config.toml
hidden_size = 320
head_dim = 32
norm_eps = 1e-06
parallel_block = false
init_std_up = 0.0211
beta2 = 0.98
schedule = "wsd"
decay_shape = "linear"
final_lr_fraction = 0.1
doc_mask = false
train_tokens = 486000000
Each number is 128 + 24 x the weight over its row's rms, rounded and kept within 0 to 255. Layers, rows and columns count from 0. Numbers have three digits each. The size before them is the row's rms in percent of the matrix's.

# o: layer 10 attention output (transposed), 320x320, rms 0.0419, rows 311-319, columns 0-159
# v: layer 10 attention value, 320x320, rms 0.0416, rows 312-319, columns 0-159
# up: layer 10 MLP up, 1280x320, rms 0.0553, rows 0-11, columns 0-159
# down: layer 10 MLP down (transposed), 1280x320, rms 0.0526, rows 0-10, columns 0-159
o311 096:120100158131140136135106163146140083110109087110167129119121126132076128100136114158129149109127099127132170102133154134125096147118126142096131109109113130094108134108113103167175111082124120097122145107120072140080117119101145135135103119148094122157149124105121150140129113137144135156086127150148098140143083145105125163136106135141125174115107095109211161096137135167110108109132110135200123139107108131147109110118159131120141157120161130151165154137140125167138116144132112
v312 094:172148114129119143132162112133110130150134163139089131101134146078106159110107164143128136125175149106169122131152156143126152133146166084160173126175169112173115107132119139125094111179078084122166122138083097133124113119110102134132109135077115147105128146151137142106123127091147162096066086134107105109099142106143133077141126181133113121133110143153118179119120083130119143103068143142119106093149135140113170126105148156133131095116140129139108135108114140118084179089137136
o312 101:118151171133124153116096141113183101092097065094164116137128133150113107145163107119114102122156116132124156149131111123143090139118106144080128094122077147067108139142135128153157126077146133126093114119173083119103146151142142112141107122143121142136139125094128149139136120157145092167103132160129117134133099131128121154168152096105156120118115076100182136126144145123138080120146116089147124133124087098149090089142104112099123146127177150116152136139149127166164106139121119
v313 092:095178139131144147106122183156100085132169103142121118110135099118104117147139104087132119132115088113126124098110110131132110154148105123115163103113118117135154142119151153168106094127115110100122120113091138115120146093127138151114149117133134115149114090125133111105159165106110102166106075146144134140145145141131085155119136135105102180106140123146131111143158133085134149119142109138125118107126116147112123137125133113113104148140111106156170166138093143122116098128135102
o313 091:135120130102141108123141074120147141137134161149068162139116144132162141132118128126152153134112118096120115120120135143127137148161144114152119117145136099141115162175122142117111137171154134179110140132147137119233088137154142118111109145126141143130111138143131123144126148105136132117147153120122136150125114122123185105078136113150162089131107132111122129120038104167120144117109143133118149138124142135100125169120063143146118097095159137112115050138144106124125122136134148
v314 100:142188137133125158122113146134156138166157142092111123091140150114129142144106124109161137157141133133128160122115122117159136167128130150127151082165105138169106163133193155146113132179111135053095128130119111149145097127125124110148103180127108095126146127115127095172114111130142171128113085152126160123130131120166142123114123141140084132119132145143127117132147118117139110098131094130137148128082093173173087151136123134112090138109114113145080141141086131142134143089119081
o314 091:123109143127141088107121130123097081126129120154097118115136122111151125136130108139154083115145144113118120129131139161129122086134113123108164142113117140118111124213112111127122124079126129185125111157118121119156136120144124127122132122134153139130131139138136195116131123124115123115098147119142125170113092150107097142116103133087163124131122090122146147117097120141135154090133137154127152125131172117108135111096043135138124133107236136132176127102131158109118113110131154
v315 093:099104147111125099152084146154133155082172101172137137132111089126134100114102147146166103126126114118121103113160174160130134106120118127144113153116116153129151113120128164151100129086128133169141126133141157158110142096097151140096138137120126148121105140118073144142132117134112060141152142137156172171111156099107109139148134130121141087143151158153164143103121126149102119113106152129160145192126174077130149122151149115131144125127143100091164136150170118107127124112122159
o315 091:162161132094138119095146098153103131123120152116110119135135127140134125130145107104132145125132126118123134110109132091145102154121127111098121154128136096109113129103120107093136099127131127117128130097138116149255114115143141159121115156101118108150136129151130118126158152129113161124128097110124127092166139147129161097078140103151090182126100137120117117138124145135124160160127116138124126098138068157109146144095168138158139111137056141136114065131117124148108145129141086
v316 090:122109112146144174092119082131121086079185087132146112125126108130118154080145112182079133165113130131112106169134195131146120147087151153067119119153155100113125141120124094120114117118194105135124158137129122048123132108136132172109152126130139120128062162117110149106143132135206116152128149125160098134109126147105148155121136105147129109119133126122137114146138126125132150146153142106150105122098131089135098140138128114096134131136119135095139131140122110139165113130158153
o316 096:154153100110112109138140149103118149107087158128111140141055150120109119170104135120164144111137138151176130122128101171117163142141136099200113102100126155153158128106152130129128138124092123141150117131117106150144110134141124125137122150135119152096147088141134101101161102117085107079160076124139148155152154073132165121136107138119189149157110162097121152113135150126143150155127142119145114113124151136142127104161138151139171143111144121142088113132144117131130146156110107
v317 091:183129090114112151123099128156108104128162146148128118062074144141114181128127134124104127103133106129097123166121150136152115087133119161150181121172164107152131157133158144125121107098124154127123151151100160127110147103180122151140102104064149112129129124162126160144131130112152132145087124157159118125180116107114139122164148140158120118101118104122131134097130099165130172090158138102076110163113159094078167115105119116132150141098137094127113137159113090109141109127144138
o317 097:115129140128122132150135130120141146108120070110117142171158114088134111110120089144175121106123140149187165106117117133117136153149166127121079145085090131073116125144082104121137159146126111165154094115148127158204149139127149146133149168142090095112126153103136131090155147156117100131138157110112120138124171155145129106144131080145175161127105152147108145135149134107158104174132117111191100103141092145138101154132096132125109141147168138114138115146128160124132129110086103
v318 097:129116107178096150130145104139099102162154126089139141120074108128127170120155126146120145125115116154104134156159179106133079100134124146132121130151112125106120119134133109106091083114116162112188168154161117140160145098145087127155098105133156114165108163111099098142148135121155178105101111145135132123146101133152127109108148128127137097123163135143108093152142134158093175118115185160146115146136120122132116114128126120095110105146123132144135110131124155112148140125119153
o318 100:133162127104126127139142155097153137092143129161123105149160167138136112138089116128140127094154124134142133110108122164114125128124121097138179137134092128122159130064138137111189137131132090179090141130140129175124128156099149118116130156124106101114133110107153121108147119142123091132140113131127133126116145129146121120193077151122157162123110134115142157127104143080150121086096116104169155124133162119151106123173152148128156133134038148119135153125118138121169102120156134
v319 100:179173176109170137084139162120107151137123121121111110096116150137122144151126116115165135191144124157135118136104135109141147138155134147118134128136110125123116114109186082127101150151158063068126151115127105160146135105118142109142124151132121159162106122110130169132106156109163123113078136131133162137129130148141166163107111159161165113125135176123100141124130111122113091111131149066104142159121084136109111138120138091151075102051123122161097147151098137127127123123077148
o319 104:072097086133079125193119125147129109137135160137133169131143120089129148094112131143119125068129155115131123123152129161099133075132144111098099128083122116142126160087092152123163100115098153180122115115164139123157129140145120146132103098111133119082121122148150095105138096177086167148129102145109111155126125109118073125126153092069123125122141119143117137132151106105132137149172084132169145133145165119167153119118132199106132161164166111083138111121138164126122130147140105
up0 083:119146125124182115091096149094172125128141117130137140091133148118149151166138123141124084176127155133078104131126151124110121166133094102105064131134136108128093136081122130177150167136160131121095094148089122118138131170140154098182121149089154108118143136125100149133144133156128133138139106143155143133115078119141145129126118148091134110192165111136129114128125113163109121112117113195111128139093119148148100128079153117145101164104092126120160115133131133133128132153117150
down0 085:173152108130118153145096111138086117113099125110091166125109102153159141143130107144157131157140134121140193140129156150197168120157135096131151141136147087151096123119157124124137187075178122093135094142098140165121139115116121104129092128069157135125110137121132132123109128120115176142113087110085131162142106133122109112148109120122128139147119120086119133111106162150090115154127131124155120123118116129148118112173121154095137143121123156127115114114097095158103136121137115
up1 106:098220165152148157215134108122132137079090109108120164123104118098121146130133104135089118119114111094109117121122102095106135115110082114119090105157146138147124080125091145148138135165123139159147144061129118144119082149145130122145097107107082117121099155142112114096137153157108092144127127095101133123122108146110156149094120142155112149179143103112098103131116106145118118165080117136146112127121093091137140145135151120156127142121108130103128110110114136127138132119101099
down1 104:131080146158120138153143154097139048155098150111150114136164102136143105133111124144137145165124121184152173167134147087182123121106131123136145090137095117116140184132090145167091126092124105113130132134157137110110148089108124071129137113127157112123122149118109124141118137089136108142092167120159088114110089154104162161159152130128125134124070105158092127074144131078147121140074104131110174132120110162154171179117086138161132148105157124101120127112113120139115139148111133
up2 092:127107142134113161152101143106079095147101137135118126076139139157168118178108160103135106124186109131150124084126099163101138133152132131143128130134137160163095174108135072114158139174151136150071181125099115101158098121139077114128108158134140155150129141128158147121122105142087111113105150112089168122131101159106112100128126132136126131160161114156094143142146083135140144156074129159152124124124151117106155110112149159116120115141119111146137100095159119168119121115149125
down2 096:160164141136137120105146076191120083129125133084120145114118135133118120113107084122160118113147147087134138096095172104132170184132114117139186120139100144108149089168113130151138136097138138111118146134142107152137150168144117133102139122079132131109130150131078137119133136170116156160099174146113103122122138124155155123123131124120140158146180141116138179148132115122097085148159151133095140146166181132120090089188095079135149117112155119089103148125124106113133144098078096
up3 087:131114154105152095165173165133134121123145134114155147149151196095134117123166136133076123132126143110142119130100109121093134147108080118077136166113134117085083125100139157104187114138114160085133127116112162129139146169130111146171164143131106178120136123115109120146135133135127124149141157082158122087112126081129126117135137109158120116110160124134145146157087131086160107133090167107143148131153128135141138112149136147160122141157104129156097131160095143068072104118151143
down3 096:109146145164110133117097118085137147159176110126118136145099145127119146100134086159137134097167112146120086123185123115134123151138147091144130118144110127137124136201128145148126141112151118153111129175120144083112094128119150111117103158099106135115130132124113154119114089105121084167158125120095137172115142125134133115152157097130135105089128148157159122105166159123149158105135115124145122139122103112181097159156083132109082116109188119110148144128108068097116127133078164
up4 115:165122162077132110104097157108118074125096148121096162119124099134136132123145097139138104098128108123113150082127124127132117138146121125115178119130087101110148095103123141126165126188073163127195164089138154108125076085115125136145126169170144092164091117142169120104132116140114117110142130084113145125152097132155098109123125154169122132137119152195132162121115124109158069130100087129170117138100129106110144113145163111130121133095122088138105120161130133160130081126111107
down4 118:117107159152157169107141136111151132111158127156114109129127106115099125118145140139116134111117141150134150094125147133123195145138106113136125147137153167125114080136147143139128126117118124125171122136121099168120141074128113142118108148108146137092158134105134117128133138145171076106143125081131150144188112093161119079165104177111154161106117148146089172121095091126096106098076155123129140156119149151128154137124119098134096146100118081134126123132108111150069091153150100
up5 102:125155098133083110125131098109140125106116187131138135187100137147107115165152104112093091138104091100117149163176128139158130220121123124088145131105119169122124116107079116112134148141163162124094168083108114115137136116119136172123159114103093141112136158149125167112130120151127124105092147162128136115121127129116105122131148128106112141138154140135147118096089108105129132133136154164133103113128105110138126167090133105136108107174113125140140121139114121116168117095167153
down5 104:111120128117107141158129089095128156159070138080106139120135126096122172168142133133146138158163141091093160123059131133138125151113121109109091103120136152150165161097098115109090126108123115068114143077143150146158139097119149160151125108107117141112153147109103175145147155140124132124098133136089164151129098125114119151090164136110130143120086098161172132126118137125123126152157162150143126162155152176129124116152117070114152113069120123120118105154152095103130124129093104
up6 083:121099120146118139163118222137127118114165123165073148171118105097138086119144068122144159139147114090157164164132115153142121110128109141144114105164129116120106139132138133137092117169093128091145141124118153124137094132116148135112165113123112161108132137117134075099155123188103138166119161142066110069120151176135084107124177118125083134105170106108115130125148099101194158110131138145123131097086143102133125131090111132130109150156127103145140115144143087088129139116124146
down6 084:137121132103137137085115128151137122125140126127102138100132168178067128096124123174109093113142112164153082114122097140131134147121163084198127129137108139093132083111101148134144091118127127120090121143132090141124091139131181103130126165128120108122152088118105122184091153124141119146148125106137084123122140107146125177142125158116138124124131094143175169106102147145129130151127156154131136102128140129116091117172078100122102117131138163130114158112129134092122138110138129
up7 099:152126142092152096130119133114133148122134076131171126153102115139111114134161096132109140163129091137135111123139130120131076165163123154128145149099073126106148128107154131130146146128115153146162141120112083165130120080121125153133115157098126154080105118172133115083118151136122118125137095132120176095135172130194096121146140110102112157151120132126152140097143117132183118091135070117125137111161116050144132094160132112125153137119106085133081122143141113169123085102107124
down7 099:146089129124147085141106146129118141112160148145081179137139140087164135129152145137161114140131156150116111144139103097129149116156141077138120144151163096148095138183141131163116145179109119148127175168131154136147123105143155156123118137118131133156127151133103151122146109135166117084142107102111128125093100112134093168112138123169115086149132151066111108141114097108144116179142171104112137087077132172161100099094063119090070119131169121098134082122152147119111113158132150
up8 105:121095168117108139109171137134149133093162148094084101101071132106128139134169126101119119121122125116122124133109129146139162130105111105111124107134130152121080084118114150148170134106139108144144112146130160144140127131126142167126105111105105124082112112131098131146154158160124107129098113122096144113090141150134140122160143122137111120141161111130130119132142149155110147132161135133143192066115158116072114161103166136161145147118113141133137107152137133161160157085144106
down8 106:099176117104087133141108151112174102185152139163100130101096116122130118122137123139080133135146078132154108095181167113156128099128114152133088111105126124130147106129124123100127194112127111115170124089134148045106130116107100141125133182104134167114104113107087095104148131134144098096133105143114099131117146108103148174135153151138135119100160149116113118144143146131099135130133111170114131118149128120111138163147126151136172106108148120156090140128167112114129119109137179
up9 073:135141126129169118124083128134090114152117139123159133153106117129088164116103145145113135134123149132167099117115092137117139111144128077089147161116142134154085130134082119152157160142137150132137107132117181172134144161164108113150171107109126146111149150185103108189152112148138121140129171131168110097121151124138123121144064102162123151141097099079119074128139131175135149126133142094151130151084136139079122086102145144118109117163126160120124137106126124122143109119106151
down9 083:130123121119112153187116112076098066149102126173142136144094161074114118096151151144160134132128121149121130112103132146145081128137129112104090104135194100128132117160156104092100141106165148107134109149142109156150148133130150161104138157145128120147132168156082146077087135112143111131164181136136131119099112104102108128100109097097139116159130111093119117107128138118149120115091135145138145133156160169108111102137155166099153146129151127091180144141137133134126159142131134
up10 110:147145140129173115164111155152154109103115127131126164164122128099152121108189100134142127141135094148103122119148131105122079192144113109066133122142082138152133097095122164153139122128097129107087138175097131140130133121128081152146093150133137147141130113125113114116140101171125183125139115183137148128137114122145129121139116187137126122158154122162125112099094126169148129075164104112084100117138158126184117131118142085153095155151094102129129156137099162145180119143098134
down10 113:126158114184104138146080130112113150110178109120125136151148112121129138149114145124154136129084152138115168121145175128192116088108153139125166115145135137141107104083114092104111131137139123129116124139138112130125101126118106142137103135121134101114135109112140125098115102136140147139134100144116149096130103119088122138154111128122157150151140159137101097146142166129113133126112144149152143118096117147146086102137134112135079144092075138080102117108137157103124127173160117
up11 087:118150139102130132118130121122139129122141164127101120121129183096142112161183150137142154154137138093156106147106113165135108107114100099103125127109130149096102123116164154181103149101158139155094189113167141119126189128123105120179100130115104149137128103127161146114135137171120133114158099148150146090083147129095155095128106100137102128161150119113154156144100126111178104083112123149114122103100177117153089106082136126164125130096125103150119156114135133110128122132149144